{"norm_place": "peri", "qk_norm": false, "init_std_qkv": 0.0523, "beta1": 0.95, "lr_head": 0.00741, "doc_mask": true, "train_tokens": 82120000}
Each number is 500 + 40 x the weight over its row's rms, rounded and kept within 0 to 999. Layers, rows and columns count from 0. Numbers have three digits each. The size before them is the row's rms in percent of the matrix's.

# up: layer 4 MLP up, 192x64, rms 0.316, rows 154-184, columns 0-63
# down: layer 4 MLP down (transposed), 192x64, rms 0.199, rows 154-184, columns 0-63
# gate: layer 4 MLP gate, 192x64, rms 0.302, rows 155-185, columns 0-63
up154 126:517502518503540438497465504458560527484445471454575463503464438524486486522513436442574575442433461514489506471495504523445550425499482469482494462516482448525538462469478483410460449521528555
down154 098:523453483461474565536486478517501544402466505468530483498481538442492474514511491451535517430453514512463528440443492562409539494449433435481492519561494463507435460456437537530507477543494542
gate155 090:497517573441423509563493440505572439455522513417538465522473492499574524520518591504489482494533516533537483522482497481530549565528477479505423546516529547514567505528481513480468517447430494
up155 093:494562540489529508464441505472523481498526475492437459499472519476461517570544484451598484526474524426495445478518555477543479540481520571406496580541563558518470500539482532477458441511526492
down155 094:540449451562543461487540542475406514500523498512529538503469537465427434460471483455429546496458488499427554464480512453557471432545515528507543475494454425487462498452497452557505469524500491
gate156 090:502426552555537487580542533609510574519447561532444476483547493499499475503483479545534510484472574534485439494544493424452532544423505476486508506548518470471517466513504554487534492456484501
up156 093:506534520503513549485508511434544497488441547574489537526476608530468443504482490508540541429493525515499507486484553499403550515517483587550509545542489464543543460496507512524462454429435530
down156 082:530478446453519518443510505413522498490508479475558459523463504393487476515512558461501521573541451533569406524510390534511517441520549505505469493445503491463459511503525534542483489484521529
gate157 096:517521422464559526556569537482518507506507467517527437509468496448466534498528536492572528536464563463483528473572501552491463618477513512499443500572453493577486502531488494463496437524540524
up157 089:456522485440545505582580512524508512523495523465541462497457504462484495515520539429462500549557554487480443447505522490540567621530506500530521537509512567424555494552472459500478486539517472
down157 092:458487514515465487487484446496508551453513522508470563510509456523554448503508462472473566415447437548522512456555499463486492481498494477485505538497593456476414396491506494478525563411506529
gate158 099:513541461510536456539530511510594486484524561447510420545516542522512493503599425515503477513542514472536520475494458442504543515515539427469495544435421509533566474491463492422497467469494501
up158 095:545484484546509503451532543549442556544495543603570498443417449456474539548455538530455570509537519567504479483512535478536509571509520546542488483524483451477476497516555513506486542528538533
down158 091:605431499483467588512461488490529457468553507433448489505543560480462533533513460521569431464449515476570609448508517490469519463462499472464496489511479488490464480495524512566497533505484522
gate159 106:549512516481526485543427483568546471452452488423502553522553469526533505487536531458478517509547475521510553503534506476494517494516486528540557394474511559443503453409464564556515477458527556
up159 099:527495461490541564530449511485564499481520526504480538396495493577484534496443451539598544514411459487524500544483511545466552473514514476496432594472462506498509505489486463512501538450450461
down159 123:463440526522526540506545565451416496518539484477478449516483573458519518503488460554447537521425498521471502508442540528540441517492405571496511442575497569476545536522485485505514496528458538
gate160 082:469434505433508502513483463496504536543550549477464527520425510508542405492541492523516537409515605531476457445496569530499495542438502480458537543468518488452504481459482468427507483512557488
up160 086:585497512493502495461540513585557453468456501566539431421599471511477578507471561492453478551501434473496529486508506510537530493499471496569473457512506501467573502503502513559522527463501542
down160 128:509548556555460499484434493457508477522554514421553532535441566533418455430480432552565444498531509483527483471502526483495478478526534479497538464491465574562449507497487475482484580482476472
gate161 098:444598446499503526473522520505532587486539519472492463544510569509442485496510524540513533488513509561477541474565527531502430503514511436414571508545440495507468484418505496438492509488492570
up161 099:491490510556556452470596436499516443502509555493467478448511529550503474485535493556567475524493455530476501512490512505607442535514492441535493488467491537499486465422498475471423550434444465
down161 093:471572477450462560489538528459448542551501510435515421513488505453512486528477566506450548471478505466483506445523481561498446443511461517408535508537475552520459541563528431511488433530513529
gate162 088:521453525484425529438537511561542458579537560524513498502548558502501464542464462483513457462444554495550496505452429489595453579465514510520498476454489498531549517432485493515499547452475503
up162 106:533537477499507534542514544496521497548503543552497505374540459564504511472530472435435528547513458449461545508578479478501485503529504491467460563495464496520384509514550531518490471572466491
down162 084:460509425545494545518506522507513541541501473488504632467505474568468526531483460565459528459521498438497521550488434412438534483582482504543506507505470481437486532511524518523518562522521545
gate163 100:498523475467497474541537512443481485456462473568467442581577555475481496590523505478489481490465521518427494535589488428456504497542549560453479487491480472550496409502454465545510500496467505
up163 093:536460563479574536519545521372501442478495511502488461506551508446500446544542557487504508497491496486503473511578462466448476434507576439496462473541562517543548484505452512450483552506497521
down163 089:439564565533525518523434451518474524522552466448470525478489519449544538418431468535541426474465519463535514528412525507422509492523518469557554508551470480483484560491539454458520505519497484
gate164 108:488479500487558433477505518506535560495495528430523454487524541511500458483539464451504630516517504526499552546538535436539490488455484465447489565504433428428526485461540495497461472483577501
up164 102:511458441541470566544524489489516629495495550507572513523483524520524526478529472484504473502493482468503487427556467493488576561531566463517521446491477504592527534482415498510565506509456490
down164 091:527506568458514428449526525457551428491523482517457526453580524557438438453481550504467470438513557526554499562505518509531421489514494526526428530487524517473491482532542535505418503502542475
gate165 102:462452514523560492536528521521455468501480468479490471472482519501470490514440532476466472434448516540582464484496518527508467598578490470527580532514403585466504478524469488515537437503575509
up165 097:513578516488542544549512493435463572515530498490485450463415586495522432454487478529439486436494420469490542470497517542509485518540549572519498491523553426527481491487479439472519538513463529
down165 091:470523528454473518464525562474593505516594511536518533528521490487555472479505490439499475496569486494409550457517455451555498495419538490469471455502554488517534486525467568519497532441580496
gate166 104:558530529500481505486485507575442431504511542498487457489518481491512491532514507426503435473495432513543544473482463494411451502513535482493516522473435423551542566503573507445470606486515539
up166 102:528462522482502487516434533549509517460557483453533478521547527494473505476563521525481433488503489480561440517508458429451460535408533505496543453556428427476482511477445451524443509576545530
down166 086:479493506477460521463514438491538562447450431532557578571497434441505497447512531560515591457511500546441558459518552486494544516471476475508502542537543532493508473461475509505444476558526548
gate167 102:481490541392490520488470480524534466504478483479443569509531529484511472523433540468558501515470488441497505514557529451565472514456542434534427479436532483508535544527518440515535461580427465
up167 092:494547444442569485542513501510478559533507522507446499504517489439568447555458463547479508505480452493500460475607539483525465585483468438481500608490499475485533496476527536521462441504499446
down167 094:424486458508509504432479437445478523523465560505545480541475487536493456500553528488459556480480501529462480508411483545463518559557440517461565543530483462454496524505517520559432561435522555
gate168 088:479457484516550473444524484462480504474471495495463500459511502574451498571553566510529451490568473481488406509443469453568507542489499474539411484465475474544511545476574524484497452411495518
up168 097:516468539458468550517476495515492477571503480488499502507514569549531458419406477472531482473440527475541546452488526522468456446563503462527525421494448468545459535524427482494509557545462428
down168 106:513488480546512516391496554445519490477501505502542525525488469517427468521528577497476505542555535501511426478460497448537523473503517501537427449466476444539488428485558532500471487415514592
gate169 098:495509565458466436486494545549530496546547517509494530518488576488473484497440476535502380426512504556559540506472486493494414531456486510508502460422506422483452513434482531487488458516458532
up169 099:505525451526542493597576499484564473548473485489532499456506468499400583536463525429455536479453459502439486520473543415466480455474476504525517559508492481491481565532471467488504536546486472
down169 094:448503555447509521451525564533529512601490497558504468528487478443446592523478560553507517519521428548481533508481537500455523392545453499499463481472452501470471551492504553490470476490467475
gate170 101:517484524409439452576423494521522512484493495480506509502422529476482526524478574518533466540571588528499483507458465500494524574520507486527445446583448534502480529465484506455544567518538516
up170 095:556504492547557533490480503561507449488582579530510533508507457567427450474490492523557403476427487544564459474550505467547524528519535490484502498522566458466513557468506530467547475520471483
down170 088:437487544507465475572521496501508438524427516442364542428502535453482469468454558444510497549541548473483456513500501483455439496517494528461449510496462462515528520499465468447501545480553500
gate171 101:509410528428524563504499503481481481523494454543424402558509516485591482479530511493514451483502470499489431510417505542562483475469520496562462532459521546501555480457442481516499492477475564
up171 106:487393523545467599488484477488526483505550537524546550532522474457516472533421495516518442516487516496474453467465517450474439491476487433472443420493480483441495510469433473552486581499503534
down171 102:578451556465530553493503504508571458505568484495471401557479457491568474457531513459506472504515530513487518535502486449553530529428546571450535494498542572485535556432480493525534490460482502
gate172 110:527473452533548477561455494492473531428469498436525530482533514539490420516529463462457474546534447523536536483481495549543469463484515424504519531526602550419493516473532448409493503531468503
up172 099:547496413446518457564459415483442447454461436517490472465458508589514487506481504607469532515491461511528495522519500523473533534467477538456550481510462517583445491446487532507476514500452503
down172 086:464430494565490518448523549514482460508585611460466461504578508509469518510460512423544488509492556491423520489443491455513492536576541487502497536456566464523520496522483441499465459500479524
gate173 095:478508407527430439551539557543491510538418545559544461506554524534546479515490514441535516511454440448470524561470492491552535498514461453494531523490575460530553522519524489557466551487492526
up173 095:537549430489445554488523531548449556494488472484599509493511454494456519547527541472514562541493585520504491500487417439533459550487530501485505574520483465526540492432454420492519517499514548
down173 098:511517474440423520485511488521575466568573522487520507490484493455473539514568522527513441574502516537511438512528607520441559455550481521502499477526459431517510422537487489460529496452465514
gate174 093:534475497521536606514510499480541543445501457555453505524513540503530461531466480489503527535495509476476477523448595469483531478514387511464483497566537612489532520490568481549562514483467502
up174 099:470569465430484512466447444512507472461455480534514513542455468464554528479482540487493527506506512547469416485478520572416559477500427580526530485572532541444490517478495477474574545469490476
down174 091:500533448481495484499469518503503499559558483446577454484518478546492473487587498519448468456468506469480540512569392528482496525459604480490541564421443468499541503505486551466462466503492525
gate175 099:540534435529474479534420559451490531436484462465498490446458463501536511550495514419470515476477510504420484488523541477484455522464496443492542549534498510408537425535559556447504556506501472
up175 091:499486530524549504458496448527486537502536522537471506552502587514554512461506475588576482469428499491564485494586450494561492449452458542565491500503488458511480553495473451602506464477494484
down175 105:524508423525479504591508534432481472480513486574518467430468469555518485504492500381392469497529529491496531507484552520500501514473516464476542517456521580462533497440480522448530512527474549
gate176 108:455452477497437497465489495587506500559443528436518498525464538532518534475461421449530533515530519485502480522643466511453490505517493442524523477500442523507498510515477556578511520433493447
up176 120:472536512488486535506518544534424441537484486532553492487455539571482496560476528465490542589473462482458490507577517539440511570440541507445472507497464537538512587415502530523511562487520515
down176 104:511512513464562508532524507474508555529492499513509473430518516395548602532479486503452507453437505513493493459445521550511539536425545491429490495573484524458556503447474561532433524523536497
gate177 098:550500445533600527426488556465415570404539490425451504535492527488564476480462477532535520530470492530477506512549410519511488470498553457468487509508500514515522509435470462510548498485495527
up177 097:482538523464518564573508533514479457525482483560455430494574485528517529503564574508475530525544501463522526454487461507542523476533531527514473515497540588504522529510514513386441489598540503
down177 090:479463517530480471456499523492465493442583479494565490485418458480454470506473456467533424466517470513538500476521423468455477494519489499449559526567521561492533482546421451546518426456478444
gate178 095:462476489440490492552484533463525500541446514401526516463492502469441464493481491505540550477501522571487471483507447510472392419462501424560538524539429484512504477532508431450513456534520469
up178 102:525499519432416476483473588461532542502440487491432519423448533451510452470506512437465499522482524525475498507541505534404506515473496422541478552484492489443525458503559434491515485459555472
down178 099:537488498505537449474536475562501501459507517576544477550545419499479504510479543493451528552489519511485489555426477476579513566496540586464472491472565499577437441554429530502503517500489486
gate179 101:496485460490470525515555503564477479423444530492477479490449527476515513543490487549477494520525591487493423505590404457484498478550468560459510425443491459476488487543472451585487475511470492
up179 104:500449392487488445504605507524470524526491502524468480508593509485472583522528503470477425516530510505574505515476518552460402463451471484494519543513456464471502512562561488469502482536513493
down179 094:468462529495446528501493502502389538456524463458499528524452486476486568537529509529526508500490569477518488426559498568497506453536584544543495471499549539527492495540471401542532517472508583
gate180 110:496484452496475543493477476521489584547455490510456446534520529487489576505475540462545517470459476549513530517587494449522541458420503520547551429536543450537515504436473486471438555486444434
up180 105:568487511505521424499530455503426507514441482504518536464529434541505464523499500477479446483460470460489457506598549526513435507508451596466509441479554402543463507554489513446495474485493495
down180 091:478495444460524522476488516530547509453537502518500466493471613475488462503496463534499508531474550474426466407513544447468543502501520407465458588476501524499494535447508564546466565459494546
gate181 092:472521467513570546448496429455502546526485490469477471480525439502533522512566595472481438480416500538460476444484519473476462524534452512461466552466530591523532503510486475513449581539468528
up181 091:470469449494480477471541520556471458448468544565479500528525542503530507465441454488475500511600503438572508479497479498524509464487460484555528484604516494428488477533500438478558392517513508
down181 111:456542537540581535495457497443515475533488490445486524449481439515517580463516481477495462533437491611490514497524518477513519528529458602461490547408491542556523521475464501468473561498503488
gate182 100:557620428451509482504498468475526550382488512512475524548441480497470500516536562512517518476463511481533485504466509476489486515468508487464471475435527539469579518487446483531485576520477589
up182 107:461444539563506514472489515494503432550512575475534453474483497488528491481479522563524412539496509535505525509469546495423394503543429524530515454467454520502478474512388488472482468449480468
down182 098:520611487473470510521520502513468483418496580542519564542527445504464520564562466469503498490410464466554503554495468540544538495486512431472462534577500535488473519480562514490507507511550548
gate183 097:578430563523521472512520570536503491536422549502464510431529480505473476443548504505545446548425481561530419495489516487468453509468497456476433505462492518503488515537452579519479514439536501
up183 105:447467438556475544499545509483471523485562495439540418576510554544495425529515424497506543494525523507483480430535541523430483524564492530521586492548455469478511502473534484524465501476440473
down183 092:550561533515481497498499530551505435508546456501538546441524500536534531499479450523519364533506521517537541521562507528514430445451539507492502436438531530490530545478489487579472426499532510
gate184 094:539544487388524488489451447442476497493511473549503537461463484477523473518549550481489573506523533497445528463427472576537465520495443476437453507461454587476486530534508557498507552446482487
up184 093:461462517512461508583477485572561562539497536536532452521478416460493488444465505546472451423492449553526506526471464505510556428474470500487521472487452485473518516435408489493422506524514488
down184 103:557570484518492489429504554459512466467517471527547520464511555521494478513507554496434561554538503493437484400524472482508517455560478450487520566502435527505468473543536578516517504452461576
gate185 105:509408548572562477469560518494528476459502410524514478522435462555478512509494504517507520453517508501517421440496495498522488553505475399508498502465437484572569534537494447493488454518524553